config = dict(
    d_mlp=1792,
    vocab_size=27980,
    init_std_qkv=0.0239,
    beta2=0.95,
    grad_clip=1.0,
    warmup_steps=200,
    schedule='wsd',
    decay_shape='linear',
    batch_tokens=131072,
    doc_mask=False,
    steps=4058,
)
Each number is 500 + 25 x the weight over the matrix's rms, rounded and kept within 0 to 999. Layers, rows and columns count from 0. Numbers have three digits each.

# q: layer 4 attention query, 448x448, rms 0.0837, rows 154-191, columns 384-447
# k: layer 4 attention key, 448x448, rms 0.0829, rows 154-191, columns 384-447
# v: layer 4 attention value, 448x448, rms 0.0866, rows 128-189, columns 384-447
# o: layer 4 attention output (transposed), 448x448, rms 0.0758, rows 128-189, columns 384-447
q154:448499494516487526458499513474491487505471523481481499515506497496513485513526468516465509490495509508522550399516478457478504519512505488502483513542495501505508485475508488493504461504457458
k154:458486501473521481535459519463499493521513514497473503466522522462476519491521511519518490516505519500518476498500521525495512497487525504496519535494493506509479468494470485465518461516521544
q155:501517498519495507503475501508472507521515475493512515518515499538496528491461522501483449539488514470506482498453494522504500493511526508492482493439505505481494467520504492522542502450462482
k155:466485517491516540504456524492505490508469502505487522474534526506524459509453514489498471501476509515505510508481499507493504507486508524504518475493499477500456496500490493512494498519461455
q156:501506507497502502502502486558511494542487526543508464556516483485481486470525501503474490522471510501504509484535482522500499516493465499479491530477497452487490502548527466498515514491471491
k156:513546537496486540519477488483530505512519516504509501482462497482499481521540491494503519489477513536494487473487505512552499509484513494526487468501513524506513540516515494551464502509499495
q157:505497510502505477469521488489481495466510471534476514496490499528521519492492458549517524510473510497492470534466503478459512494509528511513501519490492483529469543515479482500467510470484510
k157:499462526493512508494510531509511497501489504487541512496477527523496484552491487454527502517528484471537510524475485475474498518493492501538475474490535504493510530488524490483516534485498516
q158:497510502507497432483503501524534498493486505498478511480525520517479527496528490503473458504511500493461483489522517491529516503485497496484481490501481516495502513502520519526496474482478468
k158:507521510511455489511496544486465485502512489496535505500508485464500521486481492511516482496492511489497493464503475516500478523510496528461490477530498507470502474510544480459520453494500500
q159:499467507478491503542518545502511490498540488513497439481534506460488498493518495495478489502481507490499478501475505520490518486526510486488487508497513491527521463467487507495478504511500514
k159:468496516515503524489515504497519475465535508522503512497471502470488475516518505505489515477502505505508471506497473491443464472502529530468489460506489488462488464505517486506480544506509470
q160:472500473491538479518478520474511515508505492483506505478505479513513526475505471500470503499488482468542514511491517491503505538540517530476522510497490529492486521502511514477509538519516485
k160:493486508516470501526505532539480545504491479491496510510459515488525487480466481499478496492491495496522513500495491490504526546531519528461518486515517498502509505489478503507514519501519500
q161:494506494517480503500537493464465523509484507456507471482504509509585549492502495493517532480530504525480523513515499507499507489492500496486496483513484539508494493485513491528515518464504478
k161:481523540479522502518466510475527507506487531503473472459475472497524504456477478484472491498498511509486514490463504449467512530481439448508508498492492490485488463512508489514515458518465463
q162:494505486497509471550509500502507505518502509471501489488457519475501490489533520515479532491499501501523490506479484499508502459513517467519466508530532500496503484503504491494483509502498525
k162:484490466458487510486478463499464503531511521487489491504527496499487530515482527500497509487508499503523516487508499502510505505485474471506504530537501508520482461520521496504506498558477505
q163:533534494465539504483511502510503527491516506519505529539493505531487513487468483495501482533493488502516502493518525482544497506508488482540498501487546502498503510519503476432502510478471508
k163:487514431509530499505533508489498503510470542506511497499531516505517476509482471485471488485458482452505542504502523504479494480488480506489510496482477496518466509516480503480494472479478507
q164:510495518498445485518519506535516498481454508483498559537490515498487507501530477509505518474469468522544504510498544487502504515499486504517539504498497507533494516495513485517494533512538494
k164:564500492467507521484515503466498495519524487490532500476494495514502502480503502495460488494507507500505502526496509497481509542499487526493478501511497478518488476516498489509526492499528496
q165:491503506523521498532520515495501505497506507496515487513519516505515494496509528492476470455503484454535458490509503515519539490504507533517539466499512466459510512511479484503530515521532528
k165:450507489545474489505505513530531485467505487467495480503497466516503512513448481482496539506493485484518504475528518513502516522496494483509482523487504503540465505515474488512506512540500491
q166:507469515499472500479490464514496492494520503496507537502515500549501462466486515499485495491496466529482466508503499474488498509525489489524500488517505482491486533490453465511462553483501496
k166:520514528486480508496549459513502482473523465474512499465513503513512503464502490504513486490490494493509475479494488538482493487460509530496494495469467467509468503493540492505520502472513507
q167:512528497503516489466494485571491481505514481481497540494508455500485521513498505477467507483504517490522496491512473491486514454487493514493533513507510488497503513486484534497436520504500477
k167:510535476507500515507482477504517491522526496504486513534490475510523536519512506528527532505516540515481488490534441476509500530503486510494502487527512535519495540500484490504501465503530525
q168:531534507498489488503504506502509509518486503498512499527487488530489515525525485520497503502486521472498477472511502509491512533482528501522511471500532499493535500512469499480523467495514453
k168:490507480492519524528499512490514489492507500474498468512494536505490508519492461485514511507530527494452509520516535460520485507480490525536494492516495489491511503519484537485459472529491495
q169:522536508519536553506482510514500519493513508543487509485505476512501498483520447496513474475514450519527537478488519471504480494504511500516532505502510466509498509487495476484482500500496490
k169:481500468516502514499502505489519477466450508522508483529479510465475480512511496517493514527504488500507482495510466529510487498494487516540509479480479475510482474490519505486518480502489499
q170:486495483523505514503531555490491453515491498513493465464488531512480532512529514504520505508451527490535459500510497480471462478530509487498502453497485495516537491533473519492473482475508515
k170:508474489521477511501530501492503504481482463488487489505478461472479479511523536496527505443484510540517488495502502460506503487479487513487515486527524507514500546518466502454498486537535527
q171:466527494487473520508519479502484486497471531550528498504516517509549540497544482497478523498507485510488507495507524521493502482489530528496509476469433506487529525514496474483515416526524507
k171:519505551508427538492506502510478467476500477514475487486503514479533484470505461512510477490481495522473461495485514489469491515447500481460546508477501506533501501486480486490524493534461523
q172:480528475542484494521559497469466474466514481521516516495498494498482543519519488523469515503497504507460462529512474501562526500508513490502539503485484529505512473529486475522491520553474516
k172:474487490498514492512481509480492519486477504471483499509516497474535504521507504487490473538529511474505552487523523507514501492490485500514538509487520477455510499519509471486517535500503468
q173:493490503481501485466484537510478502540516495508508533508512490507506530498485493498552493500521492496516495489508484514512498519496479468486511465504501482511473528495500465472467511536503516
k173:489513464485516513515513528510483477502509505496503506505528488485481524484509525503528505492481487505501518508513480515505476516478459488501513498487487512513493486482492490508518484495500492
q174:519487487516494502495480541480502477515484550524476502476482470502501514504464499459544513511495513516469535495502456480523478473486543480480487503486510467517456519521463532486501512483503506
k174:507496521502467507508500487487484501474506495507508493492444496502459511514511515476497508493475476491501494508479471510527449519494483486515471506528498523512516505490511505502497523515505520
q175:491488502472490483477467519507525550531497504478500473494496489490525494523478481522508521437499470506487475502501502487530538523488470457503498503490507513517517486481469489496492494520516482
k175:513514538498498489546493523500536478488508469527499542497495524513466504493470515522504501522485492500496490507509483469504506494522488498492480482514521477506489466478498520509470507460528500
q176:491473482521461495491494509502488510510484557460484502507468491491514482462481473503512518472536495479512532446476525467492510457537508522486508504501471503498504524500508508495509493502510479
k176:530467510474494491503491513508507476483498484507505491503481508488507507468518504501531459512519480483495503507486494491448472484474514515503526495496484456505534501485517512521477486488516513
q177:489506487539507513507492557493513527483511488499500497500494503492524507489491512491477491492513506508530502520481527500489509484523488469508472491544468539484495500501483503505469506491546503
k177:490513465505478453499472507508495501503475501506513504506501502483481505535513505515511524498517488493488500510509516494510515470515477497496487504509513484473484509488531510500505475492485509
q178:472496518500507495526488499520498522530525524489554533547515508538502539510503497508492534505517463521504476474519500503535505503509474472477488495499499458511504505529486503499502515461481519
k178:493488500514446511510519473539514501516526500500537549506492497513531499509506526544500471490494492516567496473475516507534511492513497485506494505495477495521467522491565552495503509502463485
q179:474500471497528488485493504524516511472495504516471509508530512527509472491513473522490517510482493509518509509482503523504501506558522520494521498484507488523507492480463498513485520482524490
k179:481515531512473489500491496483505494511501492488491523482540513493522481496487499558476500494494496518499517513495483486477517529519516499511490531535511498490494488467478493514501460511492493
q180:502509506530540483492485496458482487487481482517481471487519466481485499485518520497494506522536497505485441522484479519478485473547502484520475485490492487534494459528485492532487500563489500
k180:514492509448488497472491526502483462503473466511523491486478507498485501508520471513476456488519508493488481499491516512493493488503520523514469523489538514489480511511482477514492495489479484
q181:514485498536480494506509472485480478480473518504486470505439503509494511499471479518475503493531458511472485488507494479484519511485520530485531536494511510501527527476517450514512462512511517
k181:504470514513524517522509492498473492499521509518477499497490497492528532516464481529500489518492525506500461540464493539520513514522471517528519488498498479471450475478538496497527502534506512
q182:517529490457494525507475497485471481527479510496506487477486503525530520548507519503489529489503503507514481522508469536524511491500432468500476480511490519473484475558487509493483484503485486
k182:499523486509519470473499483498503485534509530499437500492483483479497517481478511470464496501534497527504480510501495483504525521456447465492474521511499479512491523509497478516524504478508487
q183:487508523518509466488527498488493524529518520511516527549507463527510532513513492501514484513504507518477506508498474495490491500493520518521443473480482507522494506480490524453492475510503456
k183:514493511554507520527501540487499509449460507488472490526470475534518499506502476493483500529505514502479494497476486473508477505480528496540494473498482480474522549499479492537528503506529520
q184:473520511484506499459488504505501509552525468528520526515518494518501511514521492500495529515503508506484495507542511484560493506485466496478493476510510498502485493498515466457485502514520493
k184:512535495492499499549504519493513535507513486517507520497516507504487494487485535522497493476459507462482494500507495545520499465495467499507511468500466513513459507479493476515512484490444524
q185:501534511480515499474540502503514484506487496487469492517469499513481507502479510515506491494516510496451494470516521520553486505524544496476504532496505507487490478503511467471511491529541492
k185:485482519490492473526510548479497536518485489508521490512473474511539503510506496511485479492531504509501500500542509450502478500501495514512463489511487535519508493501523480485511511527521534
q186:524511489494526503508511498491512509506493478451493495515516522483470512496478515515492477503498492473488479509518465520522529510490501509475540537476502472515484498508496515518512502523520478
k186:505482473505518518536483509495496513535496512433505485467480511451535470515498529509470529541495517480499502496494508491507519517492508487515508520505500514538489498535492514544490525478493519
q187:470485500473489495494507515487510457502480513489506521442483505504495481491514490486511511500543520525465487508451480523475478499497493522487504485482512489518515490474493490515518531507470483
k187:520506470467502504483525529503498483521507530487531501476482512508517504490491512497479494503513492508522541516475502496478483573487510512449560477477487501489531504493497506512507502501508493
q188:508520522504504515440509513496536506516475508495476490511503493518478520535487500498503522484500483485511458485504497508433507491493523482505487513512478534540493494479523461526469527485451496
k188:487474478510500466489542504457556506551531494486529498484518512514503481534474496483505468548502511529481476480471497518475471485482532507516484496520511489533513506501518483518521502508482507
q189:467500494512507473513465529497519504518521490516510514472537472444468494483518494516524519491512535515524484536535511490523504502496518505472493489469498483483469547547513486491518512524504496
k189:499485494528469496528470536488496479540497474526499457462516546461507473531474502507499481475511492510492486478506466513525491499473483498486504484460542465492540521558500495476511503513480525
q190:526524475528476501530520535474544510462504490499508514507528487504512508513521477471465468490520547464475509485503486510483477498556502526496523479496482532503514488543478514436497494518489513
k190:529487496478525500501494519523531457483492537508483486507520524496517519503515492501469523510515499513510479500504500504464510452467487516522502451512523514460518528512519519494478486527496502
q191:468500490503496465556515487487535490478486453562510475478506508499497504499543506496486482520497511515434517497510524470485495529545509514481492496483495537503487505522527503485494480520490501
k191:506518507486473494492458521490505505513489538529469510500511512496515504501515507500495508504474521492508518480472499484497523541519506493525522528528502495477487493487501452523501561498466489
v128:536476507524491512473480504507515526493488500482470491483491480494494500528509511500503511501481506510487513490468444443500489505470486491500496489506490499509495508489524479489471504515502536
o128:475497519484499478510487496490490501531500483531507498509510539498505516437502495505487507482511461500517470523526560540540525483522488504496482511503523533489496498513493532476537522478531480
v129:541497480518518487463491505510477493551514540503496510505501505495499548522521507470483495525475472502510466517521550490514545519485508494526488480525495482491493501506511477466465487524487491
o129:480490455487514507531489479491544510480488486505476506513508505541517473474469470496518523471500519504491520448485496500474464480510533510483492463488525522492492498465461493549517540472498525
v130:517505512492497490500493493490459525479495483514532489492481474498485517470475501484491503507487511456524488506467500476516494514490501514517519507518489479482490505516492488504477540507502502
o130:485518495494497476475500501514527534523530487508449505523526499513506478514535501520464520509519475558483507469493482524509494478466498465475483491483497470500527487482506520510485523470483508
v131:495465521488496499504532491521486532513472505510478523529515497501505487490518488513485534503496491494513515495525493498523460473512508465452507486490508496510480493496510499487490479515511515
o131:504510519532518477492474493509536486460520447525523501520476497474503466521471461454485452493497506492501479505449515463493530531465503494493508557524481503484487533486507471514512524514483509
v132:507478476492520491501495513510481507491482497502468460498488487494484482487474486521493525478509497476513490482539461539500486547531512485500503504473458481518505496490490517490494516505520465
o132:471514490496473497527476514474479526503486524486531541502485561504527512531535514459517475515495498502475485489505514513481471511469513485499477524522515511507523476517514475543468475461491513
v133:503505518492498469537528480512517516502500510483497497474523489528487540492492491489538498523487518498486507489482490490483489493519471497505511516500515489523499525491490510465495500473486536
o133:490519527496484523465483495483534490498471500526506545497478479474498484522506513526480465451516500529490436503513490483520534519507521486532494518504503527488498488530516510475503495546484474
v134:506518530516489457530502524466505537500461506469486500504523465488490482486520488504487490523505525493500499503481521519482508540499498520500524519484500528493504512518514519505513487505496493
o134:496493485502508539489492537536491490497516466535552501510468507529519536512497505512502517449467492487507523494518504486498528469485511526507474443522504477549502502487503466511514530486492508
v135:442478494501520517481503510488507540513523483514512476510508497539452488489529482518518502510514484495517493494513465499491501501502481476492474490520494484519523487498514483489517545516518517
o135:519518496510506506531487514486508504463493486501494519488503496478544529492516537515475510508528518519493519472490483510507527469470484540490545485477492551446480485506460536504476504511510503
v136:491508523475511504535498475511502511522490491523511492492484499471492509531489457524492479457485462501500491475502491474508497512510480487521524503473509492517504469523515520513508512492496526
o136:515496467522489501463502518505465490500493537484517517514529514560530472479499511472507499551509500483518531532515510543503498500455545486492524505529498509498492526496480499494502493482465460
v137:490507522504489502494502486500505457513512512488477495502517498516515493507503516482500502471494487498486476504505511477538531511518503513484510503481488520486494470507475489483536492530501492
o137:508491505517491516528503545502520546500493480500533515499485522489496494491504507490505531520485512506511493466511482532468483523500499498477460457485534498537511540498534492499459502478498474
v138:529519509507481509484491495460485498494566493535495462469484476491540527541520525510502518480542457497503486506492529524513512510520481493485513493488525489503491521508520517523513518499523517
o138:477466494505527525488531516521512523474440521457510527537551526486481483479488503493517480508466532507485481479520506501489446479464499497498527492483485499506511491480475449472518455507498464
v139:512528486528497545503507517486530521496495508503533514484494499498503490505482526526510498510510503495482493467470510494471505461514480500488498501507495470498498471501469527527511508497479506
o139:480498517470523451491497502464504499510545459477468475563513499471464497484508495491526543493486481513462488521521467505529484539480509499512505502524507534472497531512542484492502506510512510
v140:509506501520465495489499499490523481499500519471486476516465497507531510473495516470498528503496498516483493474457528500507531497529503476514495479484503483474506483508461507488471493524522501
o140:473497496468527496499469483523445504496504459529505514540528485520476516533482497482494522489494524493490500478557482467515484508468511511495474517536483516525505542489490492488501508487532488
v141:481526485513487493526519539477484497505486482496514489514494520491505504454516475484504506462492498504498496492484522478485507515500527504501506506502504516481495501518464511529524481486455495
o141:550475474466484506478489486519527496494506501475477513489481455501495496547460516516458488514496493503447472503515481506514500472489479490511526462470523513485519472514497477464507517515537499
v142:473503471503484493506480461521493465484514517518504485504537475518502463511491470498501503503481504489478513489478489523479473484491487496523498484509524499476495513496506521507491483504522504
o142:509536535497538540494493532459488525546499498469480522470484504494496548489515489512489440480492485492523501534481488482520521545493520465519476537492465500527498518540473471511491531495477513
v143:510486496484505481514486521512538511524497471514514479529516481532525516483513512590466483491463538502463496475499470523523485492511504521443518522515519501508476480475526497493483507501529525
o143:448491495484517543518548467481442510481483468522535484475513496469473470473499505452544505476525469479557512510477469509515510518474507470512490506492473495527512507527484461522505500506500515
v144:509496495474514499525510471538530480496501526519504518487484474496506496503514479485500517483506437517513498528509495510479497476523542497463521488523491476554465525512518500516506484488480498
o144:526525491521486525461507526468498513475541486501485507509524522497534504485483506499506519494481542493468526490487482485533476505460496491506479515477488507447509491461479488484495474516492528
v145:512497483491545484511492511492482506504505538482529501477514508472495510494494468496509517519476490485501493499533487485475509496492515520507498477515510495513512502509509520514461480505511493
o145:459523483505483529476484468506547498511505485531481509510503484513490476504522489516522474469544528504478507522491496490533488486487503461496512528485505490499482482525493474503538525518488506
v146:527502517509496500477503514480520501527484494521502509471485486486526482531507467494525471473466497499511496499511485506463505481517503511475481500544482495526512487507484483507476518472488505
o146:476497502522504505499463456512453490507512561471497485483534501511511522476458517500470509484516496511477488469505510487528524520478501469511530494478499493499499492466509501490528469543539520
v147:532502514547534497517488470516495513533505486513489544503505520496494473523479503475473511485520517501517512514503524474479497492479511525505509509473496522490513531480496505471496496468473506
o147:482495476474491473460514533508503474465537517477475470483516492527511520503499518499502516533492484512457481485501491537519495471545490481471519448531508489469458495523525501533525513553495486
v148:517514503512528464497505546483504527477494513481480479524479500512527473491512498503453470458474481485507491458530488495490486525485473503462504518485483517480504496520494489511518517519485526
o148:494494542501484543527457462570500464493476418528528498504481489474522477484586515503484577582522537507533524522509491457538506456543515477489491481498553529539478489481498478466492468468539457
v149:504509507490486490519506487470455535487480480497494490530486480535538470494522494545483485502479532525489453499527502481531511487480521516459502483505518493502519493500499513489521505515471510
o149:544478477495510506486503504512542479478478526470501520502500517487486523560505479452509542495501500490466528485504489485466510482502505475529490487465480488503492530489494458507485474510548507
v150:497483499474512517486505538519508515498516496503504475488511497480519493541500501508518504517499511513514523487488494503491486514495482497523492516518509479474509516513495487486512490480509508
o150:513545523497493505494520472510500476479475513508505508476501517506484491514501498502497497525475458476485449519530474470496509508508486509490523515491506488505504464517514514567481500531469440
v151:508473497491494493479498498518460494499515498471493503460471488483480487506498492500504508483519530499487509501512527477547525525488519488520491505499526470504488499537483496483493484498516474
o151:515540484472496487490489514464545482501483528522461512539515485493516505481512493521483515476500481499488515500513490526482498469492464473485499493492499528512518493452509475489492517496472554
v152:489478503523482502520481513491497477506541504514516491512551485457501509471499491469488519507518488529512501511506505485509521503510524500470517503495531529506515491517490481498491505492497491
o152:455491523483523529492488482470531511532502485478504467494476498499523510509496489478520519499533480465491526478497492532493505484500467506494491518487470509512488518486506520505500498511493494
v153:484503493521520509487509469495530488542538553465503509474510493538483495458519491514502516497497528514465489521502503474491510510521509478537494527496498513483514518499485491514524504519527515
o153:524511487484476491495480523523521503454484536541484516498494486508534528543480470481499432435513477506529533514488524478497519495456526500500525506528471458481483494490506523465500507493490533
v154:521496516472468513496493511518492508493488489495483523524515510506478510479506457531452512504503514491501489504486479481510472504466545506500495483474503502536477486512471503498511530503498507
o154:488489463513540422500509516473531521515496491535482508489463499468526522504483532509516481487502503515486519492522515523484500514505453495518547527532486498483515544505505454476526526486476524
v155:482472528487465510494498487485473516476479487511469506480508506497469524499492515522520486490480483495506499491520486449516503518505503510499512521490492499525493506484516452498483495489476521
o155:522494458522497489495518488509509520520522529504546543555495475520509500466507473470464498463505543505436473516503481551528497504455486489490477481495498550531519505522513500486504511504514507
v156:493498535495503474504517507493507512502486493498508474524476475507479487504483500483469504485515509490496531487493536530516503495486501522495502486494518504516509516488483499480507515497533496
o156:527478481490480494495470519534486508526519513500507527460483493551547519535507498496516475507492520493474463495472485430505489472518491476500490496533468507438489488503493515516528512504473515
v157:525500510494492488499505500515536517491511485501484485499526497479502489534492484500517503511487496545513513504497500523501497485512535527463508551505501502495512473489490501518473495484506527
o157:464519444462515493510502490513497495477478493476506530516478504568509515478488509539500476507496501459501530470484508472454494529498490490530517431520459500476487499518484485487511496490496521
v158:519488511489511483513540498489528541490511512491493512505524495503519484488508493509475492493485512471505488489504469501497489513473487497531461495478482494514490513480482488508479521500499473
o158:505511490499471506510490483552487472521453506488530509510475461512500481490521511511527487490503464511510467513511492515493511481519542501493526475527518501495499506521508511498507497509503539
v159:486517526498510536501505508461501457467512504513460521504484495501502466505510471532493497531498495493471511510473484485482481496492474528467487483478502519520475482472490516499442482462489516
o159:488478472505495466541512467547475542493526491486544485496518467502481503438503521481523550492528513516483508494519512528514519494468521492507498493496488458527506517542502470515513508500507489
v160:469480514497523500537508512476468509507502530511484479480490536498480515489490499537493494474486511529492478495524468478486499498519499522462501514514485519512511533503533452507507522475510483
o160:488502479518450524474492509565529480501477473490525514500500451488514487517509513486517472490503473447466488500464541504555479519460500492539459532509494507477485510501488529499520454550480501
v161:492520496515524514494497492530527481509493470482542514487501497491517492527518528507475513510551457469530509500494503538498518475487510517507498471516505477515535495501521496494480532532502491
o161:477466486476500469495513501480452524481526503524467492511508494537464532499468465538496494510469554561493542462495442464508480502525515482533555515497501504476520471479471480494504499503505495
v162:499483500514492540513489508498468468497529499525479486499516515476484457480539529501486476539489484487468520493498476483515486528492522493478520495506494475490492529495525491501511496489503491
o162:490517480477459463512526516523521531508469484532495522478495494513502541509463491515507532465500539502536489510509518570458502464500486468506506499499499527516506473511477515503475482521520530
v163:497498490510508493508531500492493499516506498496506531513509514524504504458499508514477479518476497468487486549500481509508453473487490497499498499517501501484502482479539488524497490480483535
o163:504493498497485507520460500479489509476516546517495472498532459467519472498488496497558508473517450512505494485500515511473484523486521501504500475476508465500501490486471524502487492489495452
v164:521498489535535498524503514487510491528498493498494503495483487490491527537515475522461516469492479494478514514509472507507527518521512509473506487459478513501481488476507489484462485473536511
o164:473479503463454493471518498490488524445458499478517485486483487491541498440493479495550443487500523512507500494499551484500493440485490464546528515560513496506515519524492522519548508531474525
v165:488524492496497512504502460513492501485472526490531476470518479497482497524460504498503518489507507501521507520530520504501520528520508488524517494509517491488546497502498504458506482502480523
o165:549496519497517474457492526465532504507518526495488546552517537478500505528530503491495409503530477481504526476457485509499514515506512510480503497443473506515513508494508526525532531475507471
v166:506507486524510493526532530496498468488504490509516512531483520490518500512489484514474494516491462509495511511489483494503493486497490513495519493493498513498519495504495505527511500501481518
o166:489477516513507488451489493526504491501503493479529481496483496492478473506545525499505494485492508487491494492501521522509485524520512492502462473496498518501503493496516490474498499478538438
v167:522462498503528519475491510479455465511491544515513507524476490512506496478534479473501495516498495504504512501519495482502493461526534497491481513479513527464515483504503496473495504518489517
o167:471519521506470482526505480508520484513558508480521494470539503502489521512499507489500524479502520499498492493478455514497500530467447497489506476527499493583508480462523499497483498487540462
v168:499500492508490507531498445520503504509494513521487512490507498472497503485507491498482522499491481494479484494507485490502480479501516497501490493491476504497507505509494510466501513515530489
o168:475486507506524462434523501516513493500503498471485481522522527526504511494484521512508477506487508522523502524501534493459521518495523495523486494529491503507492526496511487514477507495473528
v169:529527533508469483478528481480505507529516470472468484499464495534500493509553514523499482514533493456492490486495496510496514515505491540460513515513501543486499514518477480495439501483519507
o169:489471496493510509539488506519498462478480513533543524470493517454508497476448501501506508487473520518486511486508488507545509476490502470523520492481489501486498532473511527493588490503520511
v170:467478469507514474508514493534483514490490498492504473503516472497509506481492524530488503522501530512490496507481486460498521482482496481497501488481500511484475476486530453539461524468492476
o170:530524522488502526502498526442470477475544472497507536520462509518469480532498504493511520490508459468514522476482495514488516494513473537494504529513481487550525535487467517455503488520518517
v171:477483501504497525559511473505476510447472497499493499513496504522507507485490517516497486483506511521485478504504504455490528487474520507463525496485503491501518496484471488485498491525515504
o171:522489513487502467478504522519525474541492529493523512490553486499492472479489464518496539510479519462494548483484480502472489493522485495493472474501491485512533479503524481512505506497496468
v172:508494484522508503506507499457480512553514494493499532465538473477497543468477520488537511534498507498502513509505508495519482478517500493532485489473533520513480483510474499491526501510494485
o172:466513502460526488477493487516518503488498539508486456509490529516515500516511496519490414443475488504485464490501520507491494537504488524483507519531460478474516512508507500506472500470508534
v173:490466492520513518516496506471493503493518523492481515495512499491537537511513505505513464479495498515506518471508511515482493484496490487490507527502484506525470459507509482480514489501525520
o173:483536524488505500501500467529520473483456462520493509477500504495478492456477511508481578516517489486506459514524453493519539493534491511472521486500525489471538554495514508491489526538492458
v174:474513490507503492506498511496488535485501488507504502503486486517473508464498479507515530508444492530506474475486508494489471490492501497472511520474488503507490498462523502508484484495505503
o174:513459501485470464529555478498500473499485514524486475519489504456510487514505532491465557526536503470507513522485481476476525502506496540539472488524501496522487519504479460497493520505508520
v175:485522504500506522526541495504483510484492493521490508496490474532511479483474486491520507496497498544530501509509507479494460477500487474521484490537506497524539491506482486496520512517516509
o175:509479494478512484483494503487484485498508492482509475511495542471500504508543513503478525557497509472457497497513477519525522497483530504468540470437524517460512493469541507500457487488510516
v176:518483505484507487512472520508488464506499495526490479477517457475508485527496513489520516498475510485509499516497493518515490491498518490509497527461498478476485504493526498528513488503467498
o176:517529513521478534505534506499453529510525477462497523490485536492481490505514502508477473488475489498515558456535472501516510547493489519490503497545483475539514489514499504467458496458543532
v177:523477526499503502506492480491491528508514510513511485500514473517528490504481472531523511505497497486488507491498503486469450519514496492481493526524478528509479500511504494493471490483487513
o177:495522454514513488529503506498513482484519499492524559518517491464490533475495514484495502495499495488533508508483460559547533508488507496503484459466512470517525508479497487497519526503500503
v178:477506497507508506497531481482515512504501511504513500508475512491520506505551487464469513498525514519478496498525508483515497455512512509508528472511491512477532508523500494457478508499461491
o178:537502491526486472501490517533545496487497475487471507482504497525454512478462483527492502491504501487479507516482511466498499489511483511495464511531472532541467521457506486532528478553551522
v179:494464476499470514497519473519513513433493469468474495512497488489500504475512485470546510527495509498526497486495516508530553503487473509498481517486511518524481481493515470516475521508503501
o179:508509532501511515513500496486501508536473535509507524480488516496478509487500526541470474491503472515502507482508513487484450499502542507495496462481497485510513549509487512485544477467502530
v180:500521467522485501509511519501485486451517463518472535531500486484515503505502486499491476504462512492529482493498497521521504467501486489493536484494505561487489507476530483505493519503506511
o180:502476513502512494513451449508494514527491497510505483480489503514527534483491470493503478514514491499493528487506500471477487528489545476532490536509452455523497527494462531503515491510512512
v181:479484516478471494482473499499519486539507502473515506487483509516526470495507487504500491505479505510506457495476520495490495496492491514513491504501503513494470488516495518541507527499498499
o181:513504486507520516525539464468465488482498509519492506529512488482446500509502497488531502501523484531486530495565490500503490511538519536506518479493478461490505500472489519483500488499540484
v182:523522495500490503497502495509490475538517493510521513487513479481482482511506536501493482457479510488506486494487512518506465527497495488514475491505511489507529499499517508479536511508505523
o182:496477526503519501492478505498501524515489521472473494519498516479542543552508487516518466525534510535512489514537437510477525473519487511492532516502509523475458487513522490449494485508476501
v183:498529487512481486491511524491517469486528502509524499524447497537478467477518456498493468508464506478480504488480478508507476485483491492510476498519475473467509514485490480469518521511539550
o183:492480513490518534547456491493508539526506499510513512456556463494558500526472522503466545476519494512501493561493487499509539543497488469529476479482522518513487476491523524525456490486499480
v184:498456467518500531525483494503495517557488488482482497510498502491507489472495511523481504505499477535495500473511535508508509470496473515474516521530493522532517484490486492508493526509491498
o184:518515515476508482505496496493504508485480476516510476484456521522482527539527481486511508529499522463495503510477496490492478506473524509506490470494494500485475520493517501487475515516510484
v185:518516496493491540502540498519506493495488492481497503495503516500500481495511514517459499495507478486503519478484516467500480481513479486470501537492495503512510516487523493483507470465490513
o185:473508481484459484485439475494482527498495486528483498504506443484509506492527477501524529528492515496463489512532468516489513481491519517553504480526516523476455497530473476517492532529533498
v186:503509502488496492488526515480496492531518524503513489516520520507477511464484489487528486490486478485524495509446498481509466483477503496473519524514480496470489487488511525493506506494442484
o186:513490528480536524514494503519500499492519502504498466446530488496496504515505522513493537546502481505470488507564538539484526522523519512540438490485533537511519512515491512509513507485557522
v187:483523451470496496509492502527501530496491514528492477497499491520493478508493508475520522534506514524510496538503531477482480484521488533460536501488497521504486487493534478511498482504490470
o187:529486520557484496492511498493507477498491461490489534511480515478498556497486480497490469468521495453486503490512475514515535513500530472549503516547508495477478488511501484483512487557496509
v188:469442512512512523511505423503535492475511510521478490535499502510520522478491507493535505497477496522523471524504454523534481491512490521474480485496459496486500491514494483485470479508471469
o188:514534461464502503504514514486461503508509466499518551478554501499502493508495479506448507507517509476466487487491535539489540491436508456504490487499520496532498507498495496544527467523515505
v189:535525539509499533528511512508543498516504518541509510492489485473508555495470508514499523526513501508498498513482488519493513500518512476502514499479505521515531482506495523510495482478481515
o189:472483492502504512454503485481455466498426477499506485538511529500514494502568483500491469481510501485488502483544499489476493495488499532471517493536500473449477502493499467491503527553531490